Weights of a small GPT-style language model, trained from scratch on English Wikipedia: RMSNorm before each block, an embedding shortcut.
Each number is 128 + 32 x the weight over the matrix's rms, rounded and kept within 0 to 255. Layers, rows and columns count from 0. Numbers have three digits each.

# down: layer 2 MLP down (transposed), 1536x384, rms 0.041, rows 1163-1215, columns 128-255
# up: layer 2 MLP up, 1536x384, rms 0.0458, rows 1164-1215, columns 128-255
down1163:120060118152124114127183133142085079094124064157117134094083162149131111181089108150045178112083164069139145063178090157097138107130128101130142077108114029160172052119148138203165104098138165121100093136063185112116111155115120113094115163103112138144162178116144094108162144150166101152150086125094139140132115097151113082146116142145157163111148125084080124112155110175103164137159
up1164:129161126115109106090134153063129066096098102076136114147057113167125050090184142100148103098144148152133094069109143101146188151167179094162122087127103154166130180125135136150122127167129075056086120183117069142083128134106092175131076129095176113119140071074149091168052162079155114098129175097121155111133136122127112111108173081134141113139176186095157087136162146132122180119110
down1164:083194129136116136100139172128050114097124102115147091141154119151127133132123078137145094141101144118118128150140052140114103112117099142111153053104091065153128106060114136130095103077120142133043181138079173182141203152127154158027141105158137126118142159119101098102093199144102124117138128149107126128106158143168101112167082088169099059124173135111142185176128092125160171133046
up1165:154113152095083090139131156147108124097124091107159134124137137078130085091151099108105150105156108152079085185161105076138157075131143176115132142162114121104054128180100123117110117182149160086144128145168146138082110108158165082156107120181110131101104153134143128107098139145145164143135161165104059137145145100091140180080128063130147138079113145067151101105167121095190121086123
down1165:169090121134075132161185147127125114127115104088142153135109121187125105062099134124125202152089086141163108116113110078172114102131123100167104182104158118156124169089069107141146130159111127074135196152125082123122101114095126155169114136152112121128133163155125081110126165117095121126075138119117172132134144119204175176150186127095108152083156155135137134171121146164078135147112
up1166:097043193202099083126143118102124142128175138103122124120132064146135143162140143102080121140130182139147085148128129177118088166188145122104074133137132104142105159145144115111153163103116117164174125100147148092169085162116136129188141094142100131164156129169119131134119079155154101085129137114149103096100135141143118143127111124147094107110112111093148155149132165103113095185123
down1166:132103154089190143133195145146127167104083121121152134095145115139131103105082165112110162149111104083148123129113110058144161143172132152096113104159136130171135075114138144156177163099120102095182184180103130121099097163077105116149148155123107154143083136128133145127143030156177076129155151112132162152171128172181110100081120185089156121093084191132118074107097197149078152117136
up1167:139131112176118157120120102077183086116097161098114160148159135093114108133120121102103114156138090178152089130104170157132130144126219143073120165047145094144150123149115152083110121073153087098112161099184057154080096162151081131109135179162110144089108143140064102114126157155098120141161108137129160176134084157135102103145165132170116149116181135134141165135078155078154131172154
down1167:136121171090155139189131137094158136060127148188140103146218088136137140153197133169138093124069169082106146147133093164105145116137093222138142169107120148131142193097176112123149097198145182131122118178119198134160126082139128165196166178186126138142120118101125159165140103143121157150101126190139134132185086113067116043144155108159078134117097094093137134128137175093149118139136
up1168:123113182171123128154158127142135116155140165151137145091117115134101066169127137108038134089151129167139141148119107163156119110165136115059126110100162150147123142102148121129109148141112096136125123112163141148118144138214079123122149106159123118123100173108138113153147146101171125056184136060140125134117092099138125128073183088039156110142136109110128112118043140166146181137112
down1168:102104146107112199123079131115149118164125169150132137160148145131136100157120131110147140172119122159148130103099108131116106130123136143137154112141159116111186138088116144157095088140106107113114088102157172107147143110148123164138127074148154145136182133132148151120107110129150146133074158126136104146118155118154164141103140119137114124121111179116139071153140153114099118133127
up1169:151111142138105109144103136157119123124144107145103179113119127144082067171142078132136153097085183182109123094106165147123165123157116135111163112077183127148123176084107162157079075115138133132086153117109142138112124120146134126143151107105115111113117136098100147137135102063145122095124113065151120148149137088146161110127169162118144196056114139105072124082119126158119138120134
down1169:172163139130101126147103159116120179202143088162149114153117063101127152122038150100130106146126082131122226166163145147169111139181081184110154113109118125149168130132088157118131088114140110076130154110078136133119164073139125160133101094102129148105155176144124130128062122141112134084139122097102115131121102141162110148127099184148130082116147105115117100098165109093163093120113
up1170:126163149182121105128173136189111146115152182158115137151140120177170058120093095103171123178138188195169088130137120185065152142110111126085113124121114131102094135147144139074158166110161106138110102112164125134059133171143123067132131113149107177112084147125121086110082129126175089163137131179078090109117131107138130080101119064166147161159098065098153130074165101152170086121134
down1170:139142097133142101165130085117149151170125120143182132141117090128127088124086149102084125182111120162115132125102095068149072141156076099090090094076128139129128167101122150089130152147086091086128153139140107121142081100118123147163087203127098144151104165158126165130102121153123086074060152127106098113146119117114096115135163090105116132113105133186131116137196135169121121153135
up1171:137084122136117136176191070194139143082104084140151118083091050132180124103079112179130176123119195135141086127156199051190136115154112124143145156066133107150071123119118085164090084061156119127103183145128118135120075162137121148176115174093168123053129141163102081121125115167167123183118144110109083083155101161115108110120173162158122091104080119087165139162165110123178136155124
down1171:137100133151103165098074073086110145158105117148071076135091094088143123120100077110147099115117128143167104096134144108126071147139098105169137093107182106063134076116123172124149136148165121084057141118096097161160088167079139118125139125163185211118106176112020120146093211103134110153171164072158153103145102160158167161191104136124082126158115112155120137114086190106137177083104
up1172:149100122093142103152158123200153139060118171149150149152093115111095132150124173167163158118119188155147117115110186164163132113088175108103107123098145085161123079132189132126147166123101087135135169115121068115152121160183110128138106188120189073129093181183142085158124114104162054115094110200120138094146171125141180150144153102151138078148124135120148065104135125054144122130113
down1172:122090152200047154120118153115099131162123179089149134185141138080084121126125108117091070115147124138145144140203104178120098118125176154149089123109139117121149155117124111121120183170116101099111162142093127121129144107136117160126192081112170123226155158081085144129112146153110110108166105166139162175150174143178130182158097099123139169205097118155132154096138093102164158155088
up1173:106115235122124143094127101127139122112124176081087096149109100148093157147159188137065149118129130136136131149158143158154156099161202089149131168049167148136062093172135115062121153145121142148146156148148164122107130114124125183095082125163141125143169121170068119190124130062135092143162118124114093127117130145178076139067112128132045075150077101093159150118083100075144162114168
down1173:095127171139137144150102179108134160132128237146161145103214160164048135121167121147137170123083130107073140133160135107142101141155194156158096188125135146097118193131176187077104139155162125116116156119155132099183153137193156148160179093145132065144099138104138151160138161119175088137140147134140184128228114157147153090188121115194133091145129122095141139148102095093135102125066
up1174:164156110158124076106160141077165113119210082127118135157110144158171107117108135104086091155140106125208146100098171170126080098125126146139171145113138157107082145136100085133147134075127128091123126127139051093174113115141135148125128049169146139153089141197073169144161187126140122114124087082128145139101142142160108161168148116090082119105134176107122100125123193096120183118180
down1174:096138111124147122154144085096102109139131092071124135060189154093129124047101090102105170090102196176060113142088108149142142084101151094129161184121137169103124131138136130130097190148173115185138104161099104129149169196100112090103068168122134055106109131144125189142158140095141120144158131180096119135150142101102115128151101108116130136178140075135131101159143056064085102086098
up1175:132103108109132149142126093166085116104143122097150147161114106085164133176071188090148160124210187154197135139132116122123088162130129096144122100127141130097095134180121129184130080171150150139115172092117129123136106120202092118203147126117132106132151094130121154107131122056185120123114057133147159168155134090146169101101148086097125140152098183131152074076139130071165108100137
down1175:155055147168073120078191081126085154170124109117105063102131150091155121161096085103167148118105129148077180081138124153123167145094104113079109105145159078125183139105042118090126141130141095145142176127126126131128142111081159175130092150119123202139198192141127127150132137082142117190072099170111135144127131162146125138153086136106069103103090102087114139162077129144188091150138
up1176:141123133130214118149155119150144092118149126142088156135108122082089094138143137152049162118129070164139093143109105132177213075140152118030100153102121142170145146149184134178137129141102099068151105137134108110155104137117107145158159124099171184150122167117130097185123119145160071133117086081155160093095129127119138159065145097136100090105137075071112133092096127127136142139149
down1176:061145164159176109171180113090132147094129132157144163111117110135094147133107198111143194126122124145076118117159114135173084153074187124158083076147104186177116152168159081130137132113145133145125140106147107116114140168161156235149202153151092117124106144108147188169160145141062138183086103123098159081188157176128140189140117019175116117138143157090120142125098108093207095105120
up1177:134135101113041106138137093078103139110154153134108167092089124075127133140186140058131139084166124114206111124173147140114109123148111133171103121125155166112135149098154111101109138140126137134151176112181139143040121141186072131114156137141096131153105135147160117106076123159074174114187077115160181093110098193104109078121090115073119178181061147154131155094142129100153177116163
down1177:155102157141130092091118144138099188127120174168176191140173101105083126110162147141177166125085154116140095120146159108205130195126107149170179125145157177111129108134134157136133095141090206149117165135121178095088114173169193096108102119102108150123165143152117146172141117095113085103088111126084131140136141145162119151167133113093069081077111114041084152001133114178160125187134
up1178:062162162140117198119119098095138104152121173147147165123104171082149119136123137142143176073138131176128089051155108121117085094131139138177103152088152154141058153120194114080173157111111149081062135117157099092142096133168136171169148147136127116172104121097156142119104113096195129078189083076117175099123084165114178135064109133177197098197143165142080106062162162087149132088175
down1178:135048133104178134124158133174124150189068119139139157196135121149138114058154191133066080143066155130115103139087128134167147172131126078163128091132155142196154160136112147151140104103074086112185161082134106125157049156134135159118158096089153156091078114114099136115081103134124179173083098085103102112119165092138103132125175122134212084157067164101190083078116129111113145111160
up1179:102081135158121113116087152138130129121222204101073189182142125154151146157133107159144109140140179104107110091154069078102115045112133128154170171114178127112107136087098176095122126040098089140088127163156116135085086191172139120109155128146087114097104127136115126102144098114155107154157117149150117180141133138123159102112112128131095125159141139120166111147110131132138175133063
down1179:120139106144131149143158174211155094147144173118124140108088080152118112117165106069106157129138188133130126168157116149151051097130118115114157106130142111116158066127082159121121115154133103092102150112106156166148129095137110095131148142119158117134136137200089142120141122185109144074129131162134048132123148142125095147117114126178163050114174132119185126110175090142120198157113
up1180:151126101069135098128141149142150129131052161158101088103154100132114119170168198094121135093162146236137141147095109158159139120079167086062092101092203134132128146127154126094126117111070091123160103128199157117127077147137105087080113120144171172123164151107167104151118151115157100117139179095137091166125072161145083120110126132159155163125187115122087131132122112068158072179144
down1180:102141124110166113156080123115135131163104115096152089095099150143086120133121105059126160157161104111186219112117068134122130118140046105104173106111125241081124143116065111108075150180098125148107160123135098150149108133063106114093144107123143128165156084160099169162143169127111147161121145129095152165134141131129084083128122152071117151074124154138101177205110122127138093107148
up1181:130117180089132179104116084075109075178110142133150189067113107041137130112151191072072191045155071095153085081150115107129115115195148129158123145189187118109086079104115102169149094135104107109155158153168121129069094124157122139155137126147097134148092144183120151136111154122177082063115137110126130143140109149134193107078185081083116146117121248117127088126090120117169128090161
down1181:084162137131131043115100083139113157147122146163116187145110191129123155115139184117133142162171163201092127168115080151153111188126112126152114113125135121117142041053123111124112093083125134136116153107109085247077071100127136200100156151094165161078175190177171112147093109151156107173101120165119128158129230129125078136146157121224109124132147147066166110081111144124154121144206
up1182:125089110155103120127061118163084160087161138122135143113159126113161118133140122123134150087113132139130131067168117153120133126188167167099087144085177106149158176127128120137143178174126134124094181119161129104040136157129143108118156145144105137091082130145152097066106125122143121101186124093128131120119109133152121129142091160152066139178153163098141158173082135104136174124138
down1182:127127134121137117107173135132133144158086147122123133107093153093138153152128169091131112105072126108122172138116147115161139106148140120132120134093111117113164125141089159166124101077130153146107154182118123111139119141117126144183156122173130083074134113090158083121127143125124173135104109163121103113112104097148126145127086145056179104155149144169172149158063113203061100089162
up1183:121080149110097151152111054140172149157167139147182159111135141109100135078169138105162093111127134164154086094080179074157150095101193054149162190147111117123104106150095086115150145152099127097069144114111056107107113140121090085123147122117063142146120104110134107148094195140119062170182131121152161110135140169114117143075107113182149119103150143109113114117074126092157060126154
down1183:163151092106076152096142097123171135167114133162063115119144152129080115102161061104138134129104078038140046094107158131052197133165132102153117116138092074094115077128130131101077153136132222129140077110069135130131182092126091146121160111160131162160164086126096131075146168121099132097084110141144162184115168128086119153113119129112100153121136060154094161138089085149103154140082
up1184:103083142094127145117150148106159147128137100119084106151146141137109106124141147167170111143180119134161110114116119191123116120133131159152141097132109150119117092159101101085152058126116104123176098194112130144084118140167128135144134115151175135163129059116167124129085075116152131142224199132130135161180166127154095099133119067105174144093094135105176086120119196065157142141134
down1184:165126084134152150097126090187220159082117105123092118111164167121172109117140105152093109110109111118120149182126075079093158163123054109127129142196106082139079085116152113198139119113116150115125107168138127099145161142062133152116115140119134147158190131149127109098114104100198130137109150131131094120088144017175145134097110183108160125149119111153090141146143171128131175092135
up1185:107093164137129142114160121165140157063132118121093095175097101138104182125171135178088170089133156163165108146133171122105199093114130170068118127066141158192093117074167138153143110052157143107124088111165115130164111201122101152152132138118118145113143151159173132184133135055110106164141153060114108129101116068194126122046105120069164094128068086119133107178084101112152137218118
down1185:065103095121146110116116078084091186000130154104118152117117100131111135117077120119084092136114132113139165146119072120133129118149152064152156097078090133137120146131145159089109135147185095149140125094155142075142117166077146130082091098160135103136114160189162130165086132133088148109089079092123171141136082095123099133088106080098102158148154176129175094125120160102111131158118
up1186:087104158198069056175087111132130103142136187149145089142165118157118121156096170085140119134141111168090083137165140195191090102077171119090079129132134145160054125121117132151134080122093071144133113103106075173140122188189096156145128129121159087110101151174133123114141187056118104069163149082159117120142124114188141156110048111091077071092093132064102072143107159129128071057152
down1186:153114124223069176184158153128166134142101081187104171148143091186124109155083119171170096178109037114166089128121121085123167169107084180140115167119106148138161174121104192135098106126192115123159141102067121119187116148207132114119134103111174160139166137138194146146172085146102083165132133163113161151195140125173094185118170158123112037124061133094146143082075088155166173058135
up1187:091120170131148100159159133117137105093114139173141170135097143167158065192106157098125166105115081129152148112200157156135204127150137137105118094130153130075104116145222151151176078094140087111167132156100100099136114143134138095166046104099152116090108131174130116116160146152143056138073170088086107130184099082102150109121161103095100109113151087139085158143092191128143125101160
down1187:150061119156158142131122126178115080122161136066104143131140162174205080184103164154151124138105119137170133099139112080022082113066109076093115158160095150107172112180171145105101145177136094085075154117161134110116109129098131156132122098139112129109078114187116065103050132163218094156057151149157132110178122156178089130103113150118142082123175153175160161126111132113111116168118
up1188:077138141170091137080201153168148092067132084069124147157117123133191106176132127163124099154103150110159117165123114159190154154168143146100109161101122202112134165116149097087086084104057113129183054133172137046156098150140125141136049137140114139107140126190091091144178154153115133152113083109180157180124121185104066154042094153101103118130175175132160117098056081106157111127170
down1188:079188142206124168147186169137116091116081134069119138166098120112096110122128124166174124175128173159180138138077090063140127122073113127081131133137104156142161105156119104081080100103113093122100139177189086116198071127148154117069160097109118135085121130060098141127094159164106105137069094125157112156126071127112081139172157158089131111159153164151131081123126140075096139146104
up1189:067148109146110158184174102151154167129115111122151182103149107129088133148187148190115167104111138101118057077161111068074083125132136121151105136181125174139148135124142150150109094079115109108156142144182085133103084131183054114118085165154146095097155132091153087138142101147145177069092138159185133112137100155076144155123106102131130059168090146176137036198116101139154133138156
down1189:133096173135122144091197182081133110115075128151088121127116124128147152186111044160117115148070199071136162131182049165163109108080137128118094106101161048227099073174128110111202166142123165166115107117121126109084030131123148057098105120117141180163103103119160085149129123165115157112124134088167059166069182192102103104098080093181097138136119142152155082074064135128163145162123
up1190:098137228169181123065095131104132100078122069116217115166078082200083118098133191132110141140189170197179098144092116119111119148141137108136103172184106119136179111080163103131127058094148083114153141105133090149109105146140075145151141121076106103081114148097123120124123127159121093124107123127173146072145099099135201108107163102070113167137089143154120133148130155089098132109086
down1190:119035175125095138119150138129175158148132148120143151113101110122061097134093100132136142125111157144156103165142133126133155071142100153102077134100116087174142091106169171177130170149138099096071119141119159153089111097179187098069152108112084081135119177168124144128129122161093138136113138129123143177098104096137136139122100124119126096155144145110198137135097124146037097093104
up1191:153102175112162127098055007130123117093136185103176200115156044151113109190216101087126224111139187159148143089139099140119095130162145116153124125148097123059159058093127144179088131148173151127062060116186112161109056128109094122177145146120172142164110090110083110143143160064098138108184172088114104110047101126132125130173086084160078215143103121063101046106177124042153084089193
down1191:171083128144190162102139074091170092143092100167092121091162135186106122127088195147156196113132160144181116064124145121166178122126102082130083108140163099069160129163042167131085143121132119163113128169116124129196095075062106050079124177194192134126123126108128156055120194114089115082123096091139186141093144029149107084136202142191138141130170170131114165096102065088099111173184
up1192:161154184117160069160073114060102160138104129141159137144137082119132140120138156184103230109197139102183121075144113092107140085159164092208128121167147138134079100130133099176166107138088098185084122127094091177109133128145084125087060167099200114149138081210158135188113171112119150135159112158164139109134124123108134133157104148126125148168108124104132071069102162135138183105117
down1192:128114134104151127111173142091187163192110156133182091137137097144087106139117121075129119162061147125145136102079135115167156095106125168091193154099176112171168095120132106152089130074103152141135127086110049142138130102153178128132180088079121232123152138103149075151126107075143118198138129169162094155103118098126138104128104129163144142125151173124180138130138163178096131165140
up1193:158096090115092079160193135134096092159074116046109171163173094191156056148174100173120142098146156120162153163093074220145142160135154169136084109106128122125172127132102101110100176164110071112139150088148134185093117145130045140125101095212115156101112073133098121148143082099192132132078157193178115134119110086132118070128062105109053172153139094125159089125095188096094138177145
down1193:153092130157133163142132083098145035195130143119089109130143118146182173185107094160135139158107093107122054184167109159152122146085077180143122060080146152134161133137102132135164120129123159147106109101098124132090127127112103148153113138212196156106127118090156118087106123185161076156088109117165156132072073137145051192172109088158178167128146148066115108076114146135100097088175
up1194:104132133195129084167194128173156154089137129085109112127103090109109108119141166136086144145162193129109149107107174087125129120177140138080092125101176161172044118127165054119117103073128142119161179103151132152119118113163125169166127124094129156202166134122128115146132193054139089153163155139129086113131118106173141075135132131149126102086121107093154083144088153111175169172156
down1194:097110123164141146095143129172169196145099152136083103142103102130117129150080207137083107169169124158151173195118114123135174137147080154165109135072111158134129200107145115106153111070193106103084180136081151101110145145099106129102125074123165152138142125167125124144137165177159068121153099133146156103116119182095082121134142122232118117116128155112154064111094141123097149176135
up1195:111125142121103107024137079118107163106160108074112126153129080097110141163097138162115126113099177120144173053167134151073143088159144096126126096160123119096109133127123100086138182153098120118120128161106129098145112163100160064174125143082132146105148133123100058145164121120119084077105078119083093143042129087126133116119146118114161157110105134102178175090147120110113122120152
down1195:162099111168145143217114221143142127111166149157122137069087177146100114128079094113150140132111122076133122138086126119081119140132139138136143123136102110145142096134110138139135158108120137147159103119140151174128168094166142200164131187126057097118106126098145160137079150146135136144118177138126131124207144131125157166114110148144132127094129097133178129146122104080155138101095
up1196:130081089162065090163100143164107119100092130140129105089130100077129096146153137161102143115103177097131089121112138108098122150137153126127144156115136144136086071145143176094128165136148036129110112177070153087093123148176157115170190114095081152093081110107090103083086111123191131139125103108113109137080160105105113113070084160150110153142096101089165172137079145122180107165097
down1196:121118083082159096096118118109119076163166163130163087120171121144126176124129127123103082167117138159138161163157135150095176108127163147134091118135167154055188130119151106143119040141108192118098097114126166103114161150084089178122100103139103134160153115120168111122177146134109097143106099114115115163159099124153149143151111082151124134115146134153118133149149149090100105151087
up1197:078141162143119194156166127144118148147086160139160097168143130154137043151113076096170100095144129100101141159103098128138190088115139096138074128173108112103072125187132127142146097164159119148108137136127055117081127159163156114144087077107086133052106122143092163130180168156101139129139081123137099080128060106131177129157119080086098167096089099140189144160107131135113142110112
down1197:136130152075133124161121105186165138091074131122121081167121160117133123207152104180133165106131083103134140131161124093140123102153112131086110156118153174176184096120174156076113105092149088132133141123104198137122134127150152171093109126113170147202141130172112094130106090127150151134140168175098115147128139141088060124096114189165208126181159117088178151095174155139121112117164
up1198:130130134160148125117114142119148175126107116107118101123087124157149147168111208140092172146152088134140128117087132104119128117079149108133145078120167159164148146115107165101132119144128105106136149102133108097165093178137108149104122163137122127141107122126156048081073134078055106089166086096117115189116148143143140138081093109115109146071179103124127096148085144154170150111166
down1198:108115111152188174179110161123125103191112097115125107134105100135166149157133124172139122146109140084106112032118126106100116059107109092055155105165100136174175151170109143089133133164181168083094095065123146080200114084165106154045137106144138104127149154135143095091107149138219137117134083168121134124137155124107136110104094107162198112123122190127136168140152108152138103142141
up1199:123104153137137114129155139137187108148164103136171183156111075142155114095138130141121144136128103164104107062103122163087105109185128151104174143136199144088131117117083074174152096138137148084094126161114054093171106148160138121089090111139125101059130101148137159173113113124099125076140101039130113122145120067142130143117125128099157092142117156093148120115152134137157172112150
down1199:123108144125112132120145139125098083146137150122126093091156127094046157101181110108096088080110169105116149105127118142140152169065129122140145160095157118122174137142188125090120148137135136150199130106139179127126203138192138147111150114117108126140103112142123097101145074167159147151117110154131143194161197124130182149181096098155124148149120150150169133142090137136117115200139
up1200:206086136142134102071145152193089072133122109114135128144172077087130114122128097168181160167116144161131083080130179162140104120081130094135100171064205163179104158105119110148112140120101105131079179171114127155102093150121113146119117115082102134092127135102112069144132102118121098090111137081105119145126118146126102089094122109117119125082141113053124128145135144119163076169172
down1200:120123106086162148112100135215128145126123130085054092142119098140115151114145151084140133114131101113169156147121134141130131081146158151101107137129133102102106138118138162083143112121111168087142129132077115105163121117153129112101170141187124137114106185103140113120113131150105137130147131170101185099204065109134166072183186085121114171104185174130126169131114134114141169074097
up1201:091120142171087140100134077131128144090146106135132147158133104114209084165151118132064151060161091161084108141163151190116175119114136134128124107094176108124055113116112080122070141136087138176113118139142048118135152143147132090104111101134137130097135093099131152075148130148122094133137121132136113158149141155089077106139158127134142101142104152140172161138086148121115171137111
down1201:082102125158125158108137149125110129158055120142096098127138131122157146111078110079078127151112122126074157126117082098144103106132055180089108170107102083070085053132140101110095113124156110121139088118099135111124189076155099169144148113107150119118084124141106111108100144165138114159101153101067131098108122104141128131115123147132157152094128119125136079151100117087116122142139
up1202:201067102135112110107171109117179147065147131155204067174125091119137100162102172113127101072187158140142105134128142203076098100189122097162164113144138135139138110101178132159161063122112155090140152088135084134108110203120102173206123107160155110125085117096128117184167164172114130131093163072162114116124130120150102128112138078100048070109130148144124133200099133168163071130125
down1202:126160068155169135122187099116183088125110126133144129157135068132147080113117023174106124089128137153151064080156068168049178132101173117147140132144104147118158139122117161207188081096116123136153132109113123172206010133148125144113133125156193097146107197163157153142105084135200113134104160148156053093154160107086129087125175157118115116138151153184139131189125098170120084060141
up1203:062088114159095082150139157115137102105140096049115148146109097132116132134129136117087124150149097132084090130073166073162155141127162132124139139063135157210153098127142125105161150139117064116124192114141121131154090110216104158169108066120129120135115152182158114117092137129175123125122128129204109139139145118095147133084174097125162123196160138132172054138148097125159062137120
down1203:116146120133181113162066086117135111154163088100156101109081099119141169098138149112125121138147137095071195093102111106087206139128149108153116181102136150143157120150119183152069116118136135104107131122108120084132125115146139115122093089090119139147124107165180151113163150101179154164074167094139115103164170116127152191181147109099193126086171093120133086155133121157105110127152
up1204:140133102086206181160092034152112158149132120103120153072141151083095073117189108150129107101188164136122108106162100125077199119151161114161097093167093123131130136100125150132125143118186120116129157162141093089140091175139170153197161163129162097155156131091106107121129115150112111124151144141136131155095169091146121099115133126106089123114104156110149153142114165122138134172225
down1204:099122119177094091079151086129119156188096110118079108108104124106127157163154111107145158127109061070112146169120141137124160132104120131133151199175132142143153116151083026085107152109089150068125093116166148126086159109093161151110125072115120134117140157188124079121117128155123202151109122146149094157092144103085150135178121156098116106155167078147102155153101117214057093090164
up1205:102076130185127104105149137112158136166121144129098097140135128096103122161098131101131149123154103150145075072171152095109093119215115130118087142124177129110053178127178155134123095100097086149124131118139131078096122182183070154155170135183075150101125082103156103119141117132103147171163146113140168147116118107113114144131114107149115118154073149147159175150124136132147081146141
down1205:139049145093182109135122170185166172182117115131159137112089127127151104070147144135168180158137163094139155137100135093148157148140120137112132142102117089150179151160077153130121152108092156092063088175132114132137145112123098122147188115123169093073182092127144152149116123118116134178128105152131132159128140065140112122111184148128146145115089125141141107119119151126104171160102
up1206:077114070163153162151177130133109133111158145142097120113170090107177126162159176117162139121097124162105130120075062164087118092178148105053141144160103182213050086117175114123173156127116041141109215152141083143158077163148162136157172054069106158132084118117141048130117111102128105133150202160098148132104185169177133072154152107090159119111129097136094167129082189144161134136126
down1206:088148147157118094155177156142175082134117120159158097177121146124132123069161138143111127160086185134089083074115084120151158088062202100085115136133111151123172129103169120148162111088134145148078126148085108134092069139121111138140077107101126132113174054145166148143162150165144156108165120160161109116123177106150165114119138064132143190146174118139124153117093180113129103134118
up1207:102133130137121151112141061138161106071142127137096161088103114094140105133215110131155102145156115206158122071102164177169104152149114103068134192105140159138112107201072147074109201157056111159141163082182146076146081103174181102104098112189119177185168198168073138110117114082141091084117108110130121109138180101127128187079175073097032097081096104155171161047151186071095173141124
down1207:075121150127122189127116132120135149102104098197112095128107127116117131150171106153173139134110068189182090142084103083157073145072138104151204185110132148170128089207158102056083118103091129124147102138128109116135101119137171124182093139110110101165111114144135159099126126146118194054140111048171135101090164121133124098171177116107106124072129149155105131131110137102124153119141
up1208:105125097150156081180149149122084090112107094142102145130169098131135123117150111150077147099162112116175102109116111124107104116119203163165172121066186126127126110076108079104140118086115097135131143113183044145086134132148139115172091117096138120082118156219129132128023139119059153086111101117101107118133132187152140143133176108130119132138201132079099136084131151135147169120159
down1208:106118152098134135112121115136121167093132124141072149154098191064041173125155145120211162154129167096088177057109081157127088135066105105143118080126110153097126127108118112138148146112138126170110117071086114103112073122138111140185155110112145159126109056158148135211092108060149194111137111125138123134094151050130131113097076148103106129139160188114091184174116167129099124112138
up1209:195108130155102095092152099104166070159104111168125093136075135081148146171166163203074140127114179187143127070150173110088114158169105079122130121150144176138146073157106088169171114075111126139120125099125112115173053126171148141188151152150138144148103123112146132093119098053143062114134157143155117110124137157121068048104134119149117162118121118108152161101167148117126134089092
down1209:161152161104079183140091189148153181110078159124095146145105080129131167111108125110115106160165086135131128160182130113158109099153150121109150107154141196122128142157120113106091090166074123047108108145159134115124079097123100141094112139137117177127085117143135072135118115128106128126145142176165120103125149080126185108159153151059149108101137153115105140124150166039137116120113
up1210:118134124090146170123144160084110088136143088102173140114150128144158042117108133159133110151139186148135045120122124097125168102145140104086156113136113166132135116162095159143113106113125066148170091148193100088133088176129150104123102070158128105080116111121151081168105165187126131125154151114068086161157123160142077178119170173112118136159168108167194166161106041148155141136082
down1210:149110147094177132110140150141117133170118115175209083114150146141085104137109130158076146109170117151115115151141160131070130033180146106118072115157115090151162156145071149159110092111112127164158127117153077123129131069136092160116121083128112157087149127139105208148117178152136184177119100126136169159088153156114111163113178192130144141150122171152150177105109110102084103148119
up1211:131155103085136152068175131168111123114139120100094131124169120082215098138126128148115092165154077103113096155082155145181159154111145170118097171123138129109134166154145149116161147159133094091107084141142129052125106133098119092135050122115089077159096113115158133165156071148134113144184138163176154144092141196117103075123152103166109117117112137113103153077122139069194092134152
down1211:141142130139188156080140150080089136181130040130092092135145134109054099126199128146148095124137143157122172112060151140183146103155127120131084133129146073101118126108137129115148152155161133062065151133110127118192060147122099111145117123129136204179156101130103156131159111119074172112140126178164179119158120105084107191179124155137163160132154099133115119119089138102187087111114
up1212:107135115172120163087176110164098135127116141109135134168112129081136106183081062147133146072096147146113120086186151105122130124138120133109104124131102084100120169244169086096092082125137138130127191150182142139098111154143175113186108120118130102112106179165099074104079109162153137140120097134153085137099098155127183099157181136154139167197116115140152204070167106112148072152170
down1212:107099138095159073153081163128157137145096189155140128054137169153098132123135103087106129132116116154113107170171103184070135161162094117092120072117113120146144133116108176082163154126102148113158125102129116131159199083108130190120123089142128124119109109139186137095159115097101112124156187176099127138176121122131119144141097128083119129126131116119111106150070085079127193105086
up1213:155156190116168127105142031088092141100154087178130112096121097160152097160138130138088109095152117114123144153115146116149083164089102138118126142118114169142136058123152126087152149126076178170111139134148130174124117160131130175109128099128107158106097080131156109154150117102173136138128121137127099146149119091131135104113099154147121171188179106124122148149118128118080215179142
down1213:169113136143145162166108095119088087131154113119108114159175129109155142121146135126109168079131132085091146127118103094174199134175085128159103132097159069158120121155132133132183112129171137088136135136107095136153199134166187061088108110094155145158103113128093143099142106112141160152104113126137156143142131136160127154095160141092118146144116161063098149129108142108076135116121
up1214:157119127166097109132121082129127138119136115133128145118087158088209155119116125133095106162112094157196127076158097177082130151167137098193169149103121143146106147158094181127186111085113122100072124091148133058058106165190144159098168121138156142095128054132027079078109194139141154101154088080122158162077083167063072122092174155102107155063152114069115130044137170130187128070160
down1214:152163079131120158139099068133147125159099224132094070093125161084092149186143150168057040166113154176132177094091124142143103130135070058169149104131141142087085128124147054112155099067118122099159147063136144109114110100161105099157160079114139201154178119101134100113095206181097122171114181113129118118080114121099122106143124177164159220178096169117115104145096124132137139113187
up1215:208129126175099092084125065104147094171088156155147118117124113129101102140163058101137115131154108119154105142137147136104167128127104098100216191099154190180042084156083122128145159116093120105122159085110112095121121113191119130104113104111139161147157171152101127142136121163137065128137126096188151086168081138137128127099213113135099139080101081074104119157123135139185098070169
down1215:148150114062089117090088159123171082124067075136113128117173103130116171103138093120123100112140137149130099100091137149082149141139087109112149105062130157215114067159151096124139109098119145120113125151147145138142141139130137127145129181144174168163114139160153106092140093114158136117128107135133104184161115083113085138138152174154114173131128112085085119169126114147042085122153